config = dict(
    n_head=8,
    norm='rmsnorm',
    rope_fraction=0.5,
    init_std_qkv=0.0218,
    beta1=0.95,
    warmup_steps=0,
    train_tokens=662900000,
    dataset='wikipedia_en',
)
Each number is 128 + 32 x the weight over its row's rms, rounded and kept within 0 to 255. Layers, rows and columns count from 0. Numbers have three digits each. The size before them is the row's rms in percent of the matrix's.

# q: layer 3 attention query, 512x512, rms 0.178, rows 86-127, columns 320-383
# k: layer 3 attention key, 512x512, rms 0.172, rows 86-127, columns 320-383
# v: layer 3 attention value, 512x512, rms 0.19, rows 64-121, columns 320-383
# o: layer 3 attention output (transposed), 512x512, rms 0.157, rows 64-121, columns 320-383
q86 100:117099164122161118136091169134183117130148120197153154083080131122161167111092120070196057146133102138099073092150194184146145132116140205100130129177107098122118058105143134130090054116122125
k86 102:147084150143137132190149096111134108087141129147107151125144085042156119135131130187088147179127105154130144093189122147123152131151144142148108147083167168107130137167123117137103135074150148
q87 099:163149126113126212165144167174170213153131123215133145198182135126139145056148132126163090128162147115139113122100158168134168114084159179167088163143146094174138061120087111174111100116132105
k87 096:093165107151186121143148168162182128115070081117079118097197120103107117138139133142133099144155178143104121124138126086104146133083136136079166132142135127174116162200112109060106162160079099
q88 110:104152120138115141097153106168155121173103168156156089127106103161143121160158167155087074120103106129163146105149115110108136179176133056136155131134106122131120060115178118099117105086131138
k88 095:116188068109117118156112176169098135174120117148041142149147135117096138135115089120080134144137115137114124118087123137138144145126140147168063180089110142112108125171114182125150159144183060
q89 111:111095083152094144108127139116137150106128129124180169133162109149131089137107123144151062140101106133138108147145167179151119091090133159072127109105116124166076127099073133160102108131142075
k89 091:064149156195117094070181110124172132069165150081144156139114171100158118076106089132128098119142152192132077146135161125155110114127097121133152106157131172191105187128119160159113154187102178
q90 108:156175141106129115125150142110173095116081123163124203127130107096129158096161093158198132124163179108142082085189149153151164121087143135079139164155149134147134082154084184125148093130120186
k90 107:107150114140136182086120125180119110137101136176075087153145120064097114122125076146132117115133086111170102139138165070149128075130154116146168146159147159140132074140106070100087200202091107
q91 095:036159123097212137090165115131134121211148140104083101139139094095139130134131141125103132068092107131111135110121073150160122146102126164185119098102096129188154109099170124181130111108161102
k91 103:149165144105184115172182153135135177108132097120117151125105162123121178131112136125157113118112166153144136144124146150116180166132134149102158076133077130144134112092153077124081104176142143
q92 103:092128140112097188105143114117106107140132116096121078114115173117129150157098085093148180164089121128162121148052142103106100113084106113150111167153150135089119191115104085131122130108125135
k92 092:134148110114087122121134139109160124169135116153146151131123149122128139119171080106121154123177160074097064129128131151127090134108067112139145184144121102122106163119099120075075137086078142
q93 102:154112151168148112087142160142119144076104170168126117103117129160158138119073134146125150126166098101129131140156102162142155151129103090144155088133107072103064114175099094133123174116160100
k93 108:088092098108110166213150171138118074176125175143087145112132130129147129157055075118153108134152085118113136156163072190099163099133160122151166159124156122133071137114095109184134199095089094
q94 102:074171124086098114172080152075141140100105137130117166106130131145137118169116111144157140142152119067137097108150107104135080200136127087153113019163167120162121119169181104092175117136199147
k94 098:111115132136135070152158201190058091130069103133108132112115104143174072144117079145139147134109186132109132157124080155181078103184119209179108105168131070087149144132089097070187131070150112
q95 105:100205091169163154185192109111149138134139090099154077125185079123148115076136108152132117160166188156138127128150195158125174178175133130121119162121146107104153144121116081125141116185138182
k95 104:133125157154132111105147147096101108115176159124120159100099184086081158183120113143125181130142176081124128132084056087120131173063184103120110143136205155155101112073148127066133177105114124
q96 103:157144128119068105152153143170147089147141090120110127172143077132100183126123088079118114050165119153161149109209119071143141119164126139194123155166119158167137125102183113144106100125126088
k96 109:126234228090186114151159191138172111080154134179177123130149127096166140164076135142120114105132205184187133110136165151104097152112121083133154133134134124104077114126126145109121094123110113
q97 104:103193104152133084138133112110061157128122139135098094077125113149119158126094113044102155109124113207130145106164148093084093147115130129156132128104128156083081119103099141138134109080202139
k97 105:163072202123140081157135137110165098102126173126202104143096109109099133063116125111088117122152093148137072123173071104161061104136120146191071153163138091108132124131175148076141105109098118
q98 101:168104147159189127158177121184147096170108078132128081166077121090151070134070142088135083109142153140099147137113120136137130120171167137137126126161115058161090113142106121109105179110149119
k98 098:151140127118124155160152128108098102203069173176155146091121147137088122144123128156151094183119159129178113134138180168115144180100058199137130132109120186125172087167118102113163104112109127
q99 105:133115142113110146197077117123056115146111082104129109164124088083148163112141120133168103124164191140148110147084127124169105156094075114097140113118133075141121180145134147124115120157106144
k99 108:127069148109144123076117075116175129137139105096159095126117150154124139152128142148098134113104155132120115115087167122111136137171151101188109103116157136166190088098095174111157077089180143
q100 101:130138100134132148070066090170133148135105113131121166134175135124156115156155116179187107149133089142152146155154093138205118153127161222131133103098082117174140172133168121141122117137119156
k100 103:213149107089166177125073125140107168140153054133100124118055173168145115099125199095119126063108192063089185139128102122131168080149184121075198075152064137106120135130088136148107099055146106
q101 108:111099155162075128194147177144150088094127124116127161161186138142120083124128111102114118095140096173112106127129147110151125136168115104108082106133150123143127127140103103179162132101155157
k101 102:141108114102148128149175096099110156083116141125149111066152130163189136167165130117160169104106114138143120194142171152157133143127107129090096181087090096127145113161097112149135134093173153
q102 103:179102085103074153065133111135216123162073181092124156163124141123123134226112115106151142140158139168151076077158088102200124105128148062111135117119087120173153160097126102135128180188148149
k102 096:164063140130164163124120191143137132145098087156070158132128121151101163169090165137123109105095146163128114115104095116086124192148136170117065163034097105106179112201118115114127166112140156
q103 103:147059125154105107067155109106078175082105081147143165114163100128138133139124121128109118090157077136124152144191150102138119157099206119132132122103108071150096104147117099150091133086166127
k103 100:119107101125124150181122129176155153101156103091158144133157105163169132121090171146150131103123161082136075175121112166103170133080145165144118106141155156126110157227167152125127130147089132
q104 101:126111202158167102165134155184083154055136186159073128071124140128138161196143112124078117092156151158153116138153115119127079147071111106205150157139181199122201129155122113150137153159149115
k104 113:131084132083090149121130138111177167167131128135140116173195131138129072122096105120138051111141118122142096131122089114087091190135165129085202086101170136159143133083131120176118091127089108
q105 104:123161103176123152116119099169058057139136166114137165179090127143160105067098146146100163096136123122049106127085131089153153150129128124143059119155114129148162211153104055152137125115095134
k105 100:110064112149166102100125128059090167133145052136127147122110144170124157104166148154080175117112152096163177130201147162123145097082101147111080144132113109124084151122092128140115148112073131
q106 102:050094118103099140154128171131120124115162091132167229178116104141094159135057137111135110143123107164148139139104121103156150075095115085082104184154151117082139136140106140086148135107144058
k106 103:098148083155136109120127133095079175085100133200147157118170114153130130119128120117145142137153099078093218115099071083128127212068132136137138174158147140121158084135157174137139108117174209
q107 108:146165121153100097168154150148095124049124123126144128170086137096105122132089132130115132139143136110080147164190164157148135110119158097136096088130109118150097135155145170165175148140110180
k107 108:162130109132101159080121132083137170134129133121162071156164127151149126144098081161089141089172188079155088171065150124183171138179078105165104089125150107151165080102110184079085089079131133
q108 107:104140122121138122130111108145140115144125129164134118059053186106136173119097131149086146190144115113130119134131173129090160139077120127091189135101169097101145195126120142108091084146086129
k108 105:131123126130180112145103155148103088102154136132139122142108172143159113114126142136150165121125063166129169099156109105171149137140086114035098127146186111159132067091081124159083155125075161
q109 104:087111162185105150172093117150157105110113147126121108116109095138091151121165081127141105121104085120105079112146141173100160134145127149135124116165085155167114120117078105169199080046166121
k109 106:130069174235173107181220129137181128109113123170077165140106129090148153185139129117083067150161122153143069113193104181167125099116188152157104096165109107142080183149117105205163112128108142
q110 101:095045129117146127078108131126116123144126153124130089159123160205107161094122150171119129130081117086151102145122143158158091098123101106144093108151126148093097110126117129147106132199100152
k110 101:092115131122115112104205138170097076169169171126130140183089125163158112114135072172123135079152081142136102134185104154123144128101132165102133114073202142117072188107180098118085111140175147
q111 101:152123081129106121143183110118147026129144140125090099136147123126097120167109115147127148082143183156160093158137167092147155080115121140072122108097142144149121076157167105121114117097142170
k111 105:160153157092180152148088109102191095091115070072162115117126145127131155166132156151204192129131133086159147167122169093090122164072146081141106091112145101159128065081144092086089207119107107
q112 102:175162110074081172137151094156132133130124073143131159158138120123114179151135146115169191104169158127143083163181165158109116144124119092065124156147127140126204106084107127125151130161153184
k112 113:170095143108139083121109122110076038138142114097113145090089142116158159197113137103133112136175122081156133106175078131156169123081136103149085148170165147137067114079151149103133160134131124
q113 104:081168143134108180151101119132110145122122158178107087095149114089115138120104152164134120140116116104176123211062135159048175097101157136110098132096171161152197151182133143125141137157141069
k113 101:150077142068191119171062193099135068098155133121132108100124158081125170180172150176096077119124091136105154086144139125165149098104121112138161154158078109094030112082131095141076081116082177
q114 104:125077116128167103060123121123182127140154122117141102164108131105162171133200190147143103083099128075196159153159129158126140095146111141137157096128095105093073118142156160138100186119133178
k114 100:142103153088107141171095087174091103162160088108172124093130138074122144109212127188147170124151096109097109139120138125124155167166061147125116120135126120084082130094132101146130162142141103
q115 103:168165083122130156129132173152085141098123156117089151121125096094143119123152131113087176117178138166141140131122136136137123059140112161137078132173176076121132103156070099135163140083125171
k115 103:127166143141125071080140121073106042136120115111118121134099135132092135162126126098117123097103141113058164156067142081161092099081112139067119164130133147149098101163167110156145152155164186
q116 101:154076131141149116146143087147108102145118127158144130133133132133102113140160138150176168126159081152127163109103113145140104135185148121137130097223162124087150065132126098178117169144137095
k116 105:095113104137159108131203115117158110176109112137149125134108120128102127109142110148171163194146100113123104088202175130148141144155150144132131154120174113129113137176132088126184092119151137
q117 102:095138130096106135147102145121178163127125077163158139110175124068087173150092159111180077135102179095130170153152138133077162067155098142054168081124152099144130104124135137138119184115079170
k117 099:145128181101113124118099118156173167155166122153136091127126144112123132132084139149141088139206107164115154171125146131156138151091098085166125119139140128160173140146108122117153157161170147
q118 099:090117081079127131117142142182129110134055147124098090157081104153178151124118123157151151092096148135088062119129169118119116120121130134099063195107085155086114139124119113149149075150065183
k118 102:096116162143154150174128132042070133083133108116097176147128088142107132087145159171119122111142134123164133173127099161147157157106106192134174068195150147183113109108159192135153096176156111
q119 096:134141123111072120104140085153144210156131134102164077146148123119135128154118119078125125165137128147111126113157108094086153131148106115127153117159151102173051121167147127139092154126075120
k119 104:150098127080138143083110071139167081075167122181124160152138126151125134153146132151118089144129136163116211098138100131177100084145134058133111107187078114114179112121131139141153085068147138
q120 103:141142099126200103156143116119122118161149146120112123088167150104119134127091151122114086182116081110128197065163147114107126155202134140122163111152131127127100096106198158062106109092085128
k120 104:098134112128114100092108017154150104121141142101120123162065130100183102130125178149142141140120108119134121138083129173108168141136101156132117097146146104168207134109117111097133097152155131
q121 101:156118129151112141099148135127164177106109136158098098106155154198169132046087178129093134095168105099116170149060127136115119146181157169089130126146102089154113087153106116153128164108138159
k121 097:153147100152153145113192140137187138154108137129092146182136136170113088129116135171132142103126118152081138087123078232094130171136120086151150121168145102084129190105136181146203145099144131
q122 107:118122081098168150137126151096119137134140102126081175115092136187138088173170146158145171111102116155119097070071097103172158119079166083094110165103133175107081122125108193116125112112091106
k122 107:145134144116100136118083075139181139103147121130084129180102127120074139140108095201135159119102032178203133118129139053102071129143118116174156118136091124135102121095140157042127099101126129
q123 103:187152104108158113123102175144155122104146079131101147149115129125107096135119153057127160068181169182194132090132092137122095149201098138134066088138117107117077067116185119153137125087124129
k123 104:123095148147121090177113117129172104123114183145147124137156127171160141150121090142152117145163142126125170110147172135135055169143119164122125136190122099070162172102168112109118124186163087
q124 100:138151109159171204133107087189105068114141116144126152119134065133065144145117105171149159094116043137179183145090105090145082167184178132055129111140107133119143126153051145122191151101112123
k124 104:140163148128012111188142077121102112149085131150091082146114108156118085164174191116087172103115144211146106136159137171133073116152084159176122149191063111078147123149156218107162076117125131
q125 105:088085088097127150169166106140156091126138125141152121179100078105140084173177134093122174108157098102137108158133142143079080098155095140088166157161155119142132097154164174151142119072149080
k125 101:119115191127122151068093108107074110147159110132111143202119116124124127174098164147076151122100099156135138090123162135145201119127145123126118166170157101113174079202103101104140124108118099
q126 102:118124089153102091095114182079163161092142114159152172123163127093150181106149097116175139164101161165129120106139150165129127187132155139161097178142134116112144165119092116078160136099166162
k126 102:144120149134148114130146095166157107128140165133105177142135108114103140187144126119149116097127154093094137134106085169143100081186229152155171170129111083118101174137136119036123184110104136
q127 104:097153162159132143141119111111113096061120154141176149116129129157137124129102144148110135194112077059127151178193071124093132078131095118125131048115204099157105103127103144129100173064159117
k127 105:114117081145127186092101131144167158120162171114119104150131120136098114149087112121086125190103091222154081096103118123194159152137116139108167122089173111128134146174150124138104089206140148
v64 101:114093124151155109154136119128155153146113097111184145100022154112100117113170156105166177148137089123044158102139142185154095175142121124121131104118092140128111152100122095147097077119140102
o64 100:113151105098114139148156112163100152150087118181151114079156125177157151124135111127172082121107086119092143122139077122075149108107170149146167128107143129177172149090166173132121159147120171
v65 100:130130164172154138158191113122166123103132140120144118164170091146087175093145171200138123164128127106126161117127147134118138198110185157116087148110083113119114127138104211199202134111141083
o65 098:148143095149083154165112105171099096201179091174157185070104124127116159143128130085166167135116106101140059085147174172100134076111124132164156158175138139091107150151152152186081166090168096
v66 101:069150162086183120144106153104113121132114113120140157138123146140152093037130130109058107128097104115103157102141103095093142151144117143136146099104144135086119067122167132209082099095157144
o66 093:182128105148103111130123171102110125132146152125123130151137135187158135185150167136148151131116134144143126104121129108109142096150125189122108142104085103129093141157120136105200107077151130
v67 095:134122116168099147113125143199206152145131143119140111141131142056150100112161112186116134137115078129219173087144077150086064146121133091106124100133110163127181177152135119193130117096119117
o67 096:102077142089126136150151135175082125142134081155154110139152104139129070161126087156086116170132192121024092143030134140141162136154126138109156146132108081168109155147124122104127115188163103
v68 101:128143129078162081146132118152108108155174034136136135140114160059180142135114088123171129124129169094167098195151138142148167138175131071141125082206084077144117141149104118082100159151100198
o68 101:100151165171144123102105170098216133095121136166146106141137183206132126126169122122117107193203169125092153168112207112131175148124137094101183157110085102102166135141136177134096137114136072
v69 101:157122122130155125114109162241137123089145162111086081113164166162101117149111148177113108124207132099106094105124146143159140153096096142186140119122102154165148166150153078091145186139105127
o69 096:151107155149144148066150106077141102147180108176120085085133098075115081091147158166116098109089124065134153110161089161061159113176202143082135168119073166159092094079137163118098170068153158
v70 102:132107070159115073094150126126097117174130144146130191105109134095093094119151155105152115103056071131085067103170107109121137136110127137145082139104151064128119114110097160103091160148134087
o70 102:154121163115123174150068116165155157105173076105128163104106129110141168099156132176145185176174193177101162091085143120182137168066156131144181062146099107112067181152124075102171088121122135
v71 098:125093109063052105134105157142181153118170124107108167096143125124135103148126127148185105083131137135148198131145132126142098062110107143133127149115125115155189123185168072105124118121106150
o71 096:147111102088117138099073114127102072093081113144134122158089171079113095189140142205117101152070094128113076086127146109178152117094143159103156132126208145141107127147117121106083089089092127
v72 098:126137091145142121138097104141148047103162107146178108086088167166054121058171098153137157156136092088119087123161100102164112093110109131140145155128126077075127091093123144108141147103087102
o72 094:132119106114085098139158156093114104142142142145127125054121111124108105129163104144187090103084161132162174120082138158094151136071142118091154185139143086158103123164170187136157124122184160
v73 105:086194142095109124135113139120129112097128106124168103163140115160203141129126166085119134117159146104068107085087104157100152149113106117124118186111145096092109100058145125153116102120144118
o73 105:213122112200154121097085113136150167131145138147126108113146121119123145108215080080130149136048117201168078113109107167086136097154082148168099106100127121190153144216148134135143166128110080
v74 098:165142115144199075105137167076115151125078198148141107127172081107063154120164116188140129106056172147148172098086123112111133083106123145114128108083135157141199070180114102179108115123059108
o74 100:113133092127173121148133107075162185112076096130125104117096145120129110141154149061097104081168096077162133173177083164164153060132126110146131164163138035118095187144142060113107177135133155
v75 100:131085158127064127131103140040119154153115108118164151126100130163106158097086138112116083152103092090110188122086153118134112094142159098129187155109142129098138138172064061138148092087147111
o75 097:044123179155191112142105178171118125084117098133141129076091175086092134086120131144098100079122136131131154153166058107144087154136142102186147112079137098137119172122144185115141160154167139
v76 096:092124134111098177180150166131183135137158070122134119059137190116127154166138144139118109072123072138144054095112124051129164109152135124114105102080100136145165182132186081128118169111146121
o76 095:166099127126113106074069110139149075108125111135101151178094122143110055171128075120161148101136154142196121074160168098082168095135119139167189155140075123101124135141135069130153143126144173
v77 105:147095152183100072157136060113095164153104092099110160169151125160191147146182144152110129124131076096174179114125117053138126118159122110162128129110141121104141175164086171109115167141160178
o77 106:119089201151103187143070151153122066156155079143156110074185156099139151076125170088116144115117178149102121162127132128119060136146150125119134125110135115134124119101142051115158104112167121
v78 101:129140112093142134153122147075127135110150173118111154128079135135154174100142110167117106107197076076158048098093065171189162105154091175074089110126148088142115123160120148045107177109085145
o78 100:183155131130106090076124200175130100114150069084152088160137159171140139148115138090134119097073161162141150091179126123169074108103170096113173141123134070098087179134147156168160149131133101
v79 098:145127102142078114175132113168160061124128167130100151131100105124072084123127128152148119114198137078101141121147151148109117140144165129132167102148071147109108108145078125100101143161174169
o79 095:127107138089135132190140127165096235170155028108136136065115166143124161132128121153166115124059131147135090155092112100067200183118131177156121182100109114105171053083115133151133104155128069
v80 102:103188143124127154129131148120113104165148195114120151135138146101135083150136137163129114121119159171131139095068203159117144143151131147172152216137154101127145178089078184143118142117089142
o80 102:106077130179144156126133119098120139056143116081095119160106169059063130110145158102092157179122135172167129114118050123162133131148118120068030158106205087119068136176100140129101160072170092
v81 101:114158139071130138151130181146119051147118146159093121174161129179131165105095109190089094124105160098100157187089159141133179115113138152162133143158102134124141097134152122165148127179115094
o81 098:146070129141173119119087141112153141192146130133121098215126144142113116180158176092126151101157162120179140138133109098101105099142087160083110125106123131088135123147134164121118166116124112
v82 102:159174141114141160142173076079150111100127116102078134175098139108074128019142130156059168193119126133087150117101089115113085116127126133155108126163133127172092126138126167131113127142119119
o82 097:127103142127163098115172172117087167133148139120120152081079128116140147134052116122182098141195127097172149124129173133106143160113074133135159121139096143145150154109155107127083169099108115
v83 107:108168184111106077137099104168157149138125138189056149139092098123173112098209109123122091154146146122059111143128124134080166122097072186098087150108087091156133120100154148145131174130117093
o83 102:134159130124140145118082119144140137098119081099154144102173142093087116134141126116131112152115146164115060087137127090154091153110124131117127066180108176207093177092094127160151129178153107
v84 105:093114109131089102119164135088130139120155114087106136053184124098116122152111126073086155075128197159094126124163070149184190195084076105183155077150127126162087113143196113105120142126151112
o84 105:112091170125179079152085120106123070109135145146136130127126163161128080075112192141106160156153093161139118114144149128058104086172170157125104128212161108096207140148071165126163151110099078
v85 099:115109162132141124068160152154139099099172129130078051091109108147077104210116155138129173153094097118193154146115121100139154097059143129149146073115114156103143122178033176121154029120022112
o85 096:139089119109107102133164130116137110144114120124096184133085183167138124124173131086141089102220168102182160142152140118156168177144090126108164127211129074101143068087146133166159155160130146
v86 107:108128109091174110179098144086171181177131089087144155145103150119121116093122129068122113171130169140101144142133148192152068111185174157151110134179159191099135097103139109084113167112169089
o86 103:149191071155100093151144110127178096122092096153113127149128104170124130150154086124048103108115116145160103123118143059097143130097101134153119178134124138112142159154056143151148110131111138
v87 100:128133166092129070097155133129119101104156072150111103151117094134183125153119097145103100116073098129087192167082170142113119237076109121102143095178093099130147193144180082122113138166165132
o87 098:152141122151157101119131110146187139127102143131203122096156117124022099137191140131115077118164059141148113096144136131134121168107185129083151159141127140118112117108115222042132102105111118
v88 097:127154164146145121090134155148173139115066183189128142117183125159102076116089143138130114141117143178111154165167112078219181153136129118118099155102161093128153087117194121123091150107092084
o88 097:159154162094147129107125116049081063134112132175144120093116121163147148152083144162112185124133069088110191136123108135111145143071156116144118130146089085111120136116128134151145174106163163
v89 103:159103160174127125163133195139104138131156153148119099101126064149142144108106157077118105070150155117121222183142180111106177203156136166168079133073123070202127081107090129224095173143170218
o89 104:112147135105095188084083133110108177162108108123128153121186131195200147204146141089092166151159112174112139124137110081139088209166167094116164167148128154119112159113149095114160162193154117
v90 098:157106106137108132121138104087134155111098084121184084150075189118170154103195111112109080104144140135119090112108124118091119153141114096143133147070131136115090140095129122213115128142153174
o90 093:192174110074138143138086082149110196145128122099039181112146096155154177084097146147174141196143132174067155188103097145126093173148078160125146157157125117199087139152131131078166140142080134
v91 104:164052168124182142129096128118148114081154129098110142152172083125150127127070123192135154103140117134092127123110115035085085143094150142060164148133125093190093091100107123157115099050125091
o91 103:177104153088140139086142173112129156091098151141128161101120098159103155154172150091108116095154163113150069116145159157139114090162101190147055060144100136160178076158184102145132152133142109
v92 101:117124119105136117110182129134106131135132099061058133147165185126180171138125103123129098118126136106159114115136105097177192160147155127150202146154158187152123124161133086117139182112118079
o92 100:149114140166112110123156156160105141088126136111147106122072141090114143147140107133135153157132125107085150064074151114131099155126161117179145121116137077036141198074121167089107130114173191
v93 102:121082147113103139124110124103162078101107147151106104094152106146103121135091167122095157109153146166142146125175107172113161122105161185079092147089078124129102116132163159167111153180160151
o93 101:129119139095153101114089149117104181073083139123151131074074148129136094176153136117127125097037102137131129135177114071124118159098184118219135191142090178155079098192091081114160172126112081
v94 104:171105137121120051147107112101125107114158103095144080122106144127152120119098137165205118160115105128113104143155130109172106114158080082040125122164105153179096123171107117128140120183150068
o94 095:112144151178121100141145180123162142170202083142128056180092060143142113125122127053181137158125087191161123127152125135174084141103090166173149108108122131129126032126127102154110111156158170
v95 105:105090087153194119145209139148124167157171126167133157103083146172158103150121138106196111096133123135096118112155129120172133161131129133178151086150094093155131164116101096095112164123154095
o95 100:177084150144128144088131159148158107108089097150104124149152100136067162102111171148089223157165167147184187097172103141099144139090150119089163107171126155133161142134116126111148071135105114
v96 098:120092117146146098112139139128164113110091139110121129110143150070110141117142122137110125134116094170128120104180103098101174140136160079112174121199195134134069148146145139145164113122147139
o96 101:210112152130142162145169100087123154140172116139097134181100072090123152154123141113168142157146106096146139113157107106096071138149109119126180065095076187143144205077098142056141159126110095
v97 101:143118152205171139138157076135156148203079133117116168098111033134134094089098102121067102131140105139176143145118077146132153116070132086126084123135156118072080120123155095138150122117090158
o97 095:086116106134130122132131112135069164084111089098139137076127143113159095144090128116148131119153116116075128156169123140166147101123121080109068180094098133082110074132127143097105146117143106
v98 101:127161158082138121094141066224107078087076139157107137167131085081118160133171146170165098111070115138083141121074106133138185150147128155117126146166158128211143148103138130114098189150078159
o98 095:116126068080134151113213134081161143122143185082205124112096119067071098128177127148092136107166136172137088132165095069158154109148138108122174168107142146125045142134139160091072133145156137
v99 100:163108114198152114099146185057160118139118091128146200054085109170125081130139163063181111135098175122108092128174140184056166090127156142101122201127138180090115133030022185125121161143143125
o99 099:146143149116158165130117127128075135187082101141036029113150158103143143169172046137180127170150177123068135113101134139125107144150098147163079108146145149189133146174142158102143159135096129
v100 102:156097121091099160133127130134104107106117143133135135090107110164059127073155159140125119105149146141148134153123107122107209129177149149105107091127140115080117085177126137137113135175114153
o100 096:103139113161177085152142112120090074160107045141129139114171140129144100166106057106179120157118150160097150219197068128178084169092090182114080179113095120145134079120199168151139168076155086
v101 102:127178131098114172179092092125127129094109165098165139120171090158137134167090099158067129212127142124135159120109154150114122213150076129091114130186164149137137117157114121040169131108066163
o101 097:132175132110072082121156108105160173132122123169121160146113193111105134121150134137185096100126174133192072097137138133101110149080131155130150138094139118107146200145097147161132171187160101
v102 101:069121161133149115114177152106179108103047134172143143112125111102099050132143155174129185154160116150166095108183141073133111140102096060154138114137178141039110128142096172138148119107108137
o102 103:167092085120132138108112136155094092115155183149100100162169108077107128181148121104085165135094166113171116119111170145133128116097110125110087131121109097105155097068130135182130089192144112
v103 100:146152122140126138071150176130084144143151138129163151111135064111091077088061146148186083150123118107084128150109127122178177129143132110139170129108140108139130190147091156090100121125167098
o103 098:150146086107119130054127147177102113124114113105075123138070156209149168123179128123183219060086194179144183126139160162186106136110109111125108144164160081074157051170136145120121082141143091
v104 098:102112133096112105131109142157092191164100209188110170075115109138141098152153152120166136111115094122081073132105135146158107124114163176144101086104110121139133081165141170148139120129144094
o104 095:075130158063112164106124059132183138111153159106120104135109071109123113133153098140101160116071130151109189103104116061144139146123131116147100114112125082135146115076154076117093101140063114
v105 103:137145152067114122097076162096119143148077118196142132174155101081068131126112098160113139162069191130153128202099141167091157136106126167118099136112113097180077133194116135091102140038068118
o105 107:114137136170058065126134120124091145094125142081193060140078130149161112130100128138137098153113152127184158162122147165120116156104109062092089122084093143173129187120158075172081143143129123
v106 108:130135105085128147111151102136080141149142137125115088126060145094074104151170073166127177124177141136155122157105139173131115119083085121171102110086126165138091182115093124185133102155161154
o106 102:122178126124159116115119125190133162188151149122154122063147125170135189134070198028116133098113099107095105082156114147084094133043153150158102139113191170149158076084156145088125097117107058
v107 103:089106111177161137101120131096137119115147145165167114163215093128161126077111162157126154092118101102099115105123144074076120152106158114116115112156120065134157076226142129117102087149173095
o107 105:190167137059129135136160151135185156152136133096178141079108066085101141145186140049194109156118123157125162155159074143192181130124160115157147133166077162095100150146160087080136155132134160
v108 104:095151183120143101129084204087098119127101153118105079094143088099120154217127168162112119145119119132074088149133087142142145156191183113164139118080113157067119167099109143132127038123144192
o108 105:140134132116089127102137124131156085141098156097125135135105125160160144148132120082102078099132077109108117123171103175116078189125091121145109152160074172153147126140149132123152165132133128
v109 106:130132084133103124101152140151149118146154104095134165141133101132110103149133140129138136091201176086136118114157113142068063155158153148055146106100100110165106108153121096143116093185142092
o109 105:168101160150127112138159131164118118098100113082119048056190198164148152125142137143159152110115101193149159138080087162103158163117106093135094120120058181121118120117179146167080183094112107
v110 099:146098144078138128133125136143097141119107140217117113123143131121086122127132111174117096175141139179113104183149111112137159164096071128135098176069176176124145178089100155139118102140156103
o110 097:177118139091150100157135191111160115120105113117165090145178116123176104083101173102110174134167161112098185130138142162137103136136132149115104124108100089107133091096114113136121166114114129
v111 100:179093141112139114119148092148105145199199099092159167118168089171136141107144068135098161106120096167153179110113167103115184143132186146106119116099104174112124121143143101056038130105115142
o111 098:121169051160123071142128124101134131120120129134107101145151191128183085130094180078116113143151150156159176163149121093094125123105128096145117096082199156128075123121136161077109130120091173
v112 099:115111145172175067126179103166092117112115140117143150169089130100174155128106143102179131135157146132112110125127112104121158106100135174094098096109127104166138138136126196097081135153136143
o112 095:157174149118137148143117119113237145112150141128144107160206086115087122132124120174119081135104098125097122076140105084155093131104093118128119157126189114170136130133131151137144131133103094
v113 099:106124142157079143139143150092129160119167025084131111131107162127104089147106153143145100194148128087177147157146131155107147150145108140107105095091075124184168182106154170213115095182169143
o113 091:143136135136133149114132106169172138122105127167082088129108127126143146103141121112093097061118133126115151151115118079141146121111139115177195122150127189063087084072174155134124124035136106
v114 103:138152201112164146188137070097108107130117129123117077167139130169106196168151193089146148152102113121160117111101135139088171128109091162093155119176148147152042085093162130099090103145152137
o114 102:110084136110055146105127138115121134123153148136153127092165140075116179153126091154126081178166126151142095152130142160119172174139150107151112149110087157160127135102109084097146138137117135
v115 099:151200115129116114079150097115131092071113150119073146125143144150103146129131098053079054087153102129139102137170119144137131144144155149129092124138110099173147132147138193167098137150158134
o115 097:122098131170139145193128155166050131107117136139182135165186153097161071128076143160132139127102173113161174158096147153101109101150130087161158107124179137156144148144097097067069158187136138
v116 103:114145145128080111075163126104169094093085113231124110138153222126151119130105124092094065114134107147108102119071102155090097089128130142128156155125150157153063116081127160184103125084115080
o116 100:155102127135135093211154143149105131146187163122156142119090097143136150157124132163130133097161123117100167081109206121050094140125176087186156115154092161069155122250113100080137125189187140
v117 098:155106134148168113090144143128074103077119112096125195082137089067073117098093104148139125121110175141120068155124166146109144104081171183099137114176146109200188113149098116119161140133143086
o117 095:112113156139137126099099148177174082150090170145114132167096135083052120160132150158134128137126085111127096111114140140163173065101054143085133178134130152168098090105143123168072101089069087
v118 103:096112156125150122111109134058168154120110144043134144106099140117151073175105121093143133143196177111117161159097145128182086071114148114101136131101136177125117178110086070111168122082129135
o118 108:138114135112101113131138106173125081135135113154065162209091158119111141138157115188134112107099060112135111103159091124141124095111149114117165142091053170163109108152179132146125066084154163
v119 103:073187112209126122128109127101117116081117154137140163112148146161124147152185106110099155090176130067101145084121105045131109146181092161105155095172135147091137179139164108104111129097117125
o119 097:131041080148097159186098159157125122108135075124136117116106121105118107160072143092130082121152144127129132112045072144106102143087145081129157128174070121113116125175138116142104119130172180
v120 100:109152133121108110156130096079165083063167123114094110117154185105116148093141098119087136145112097168169157186162134153153092135120139171160072181119153146098086092157131123094175098142137162
o120 098:130147123147078190187173104107107111113126094172145130086159068123097123143171144141158180153114138119115141127111150148113112092128107149086116119194137061107143198091103188133089088083105108
v121 094:114150086170126150159135112111081139134148125193182104126064073162119146118146099130131177126129137152170060117119161166101147040124146172090066092088111109116139110179173143153066069117094174
o121 099:098151134115115122120086143134195126148151128096100132125076124181167126111124194181185091136080116164104144151094096116122166113121066089139178156124160185180128078160132095142142154126161155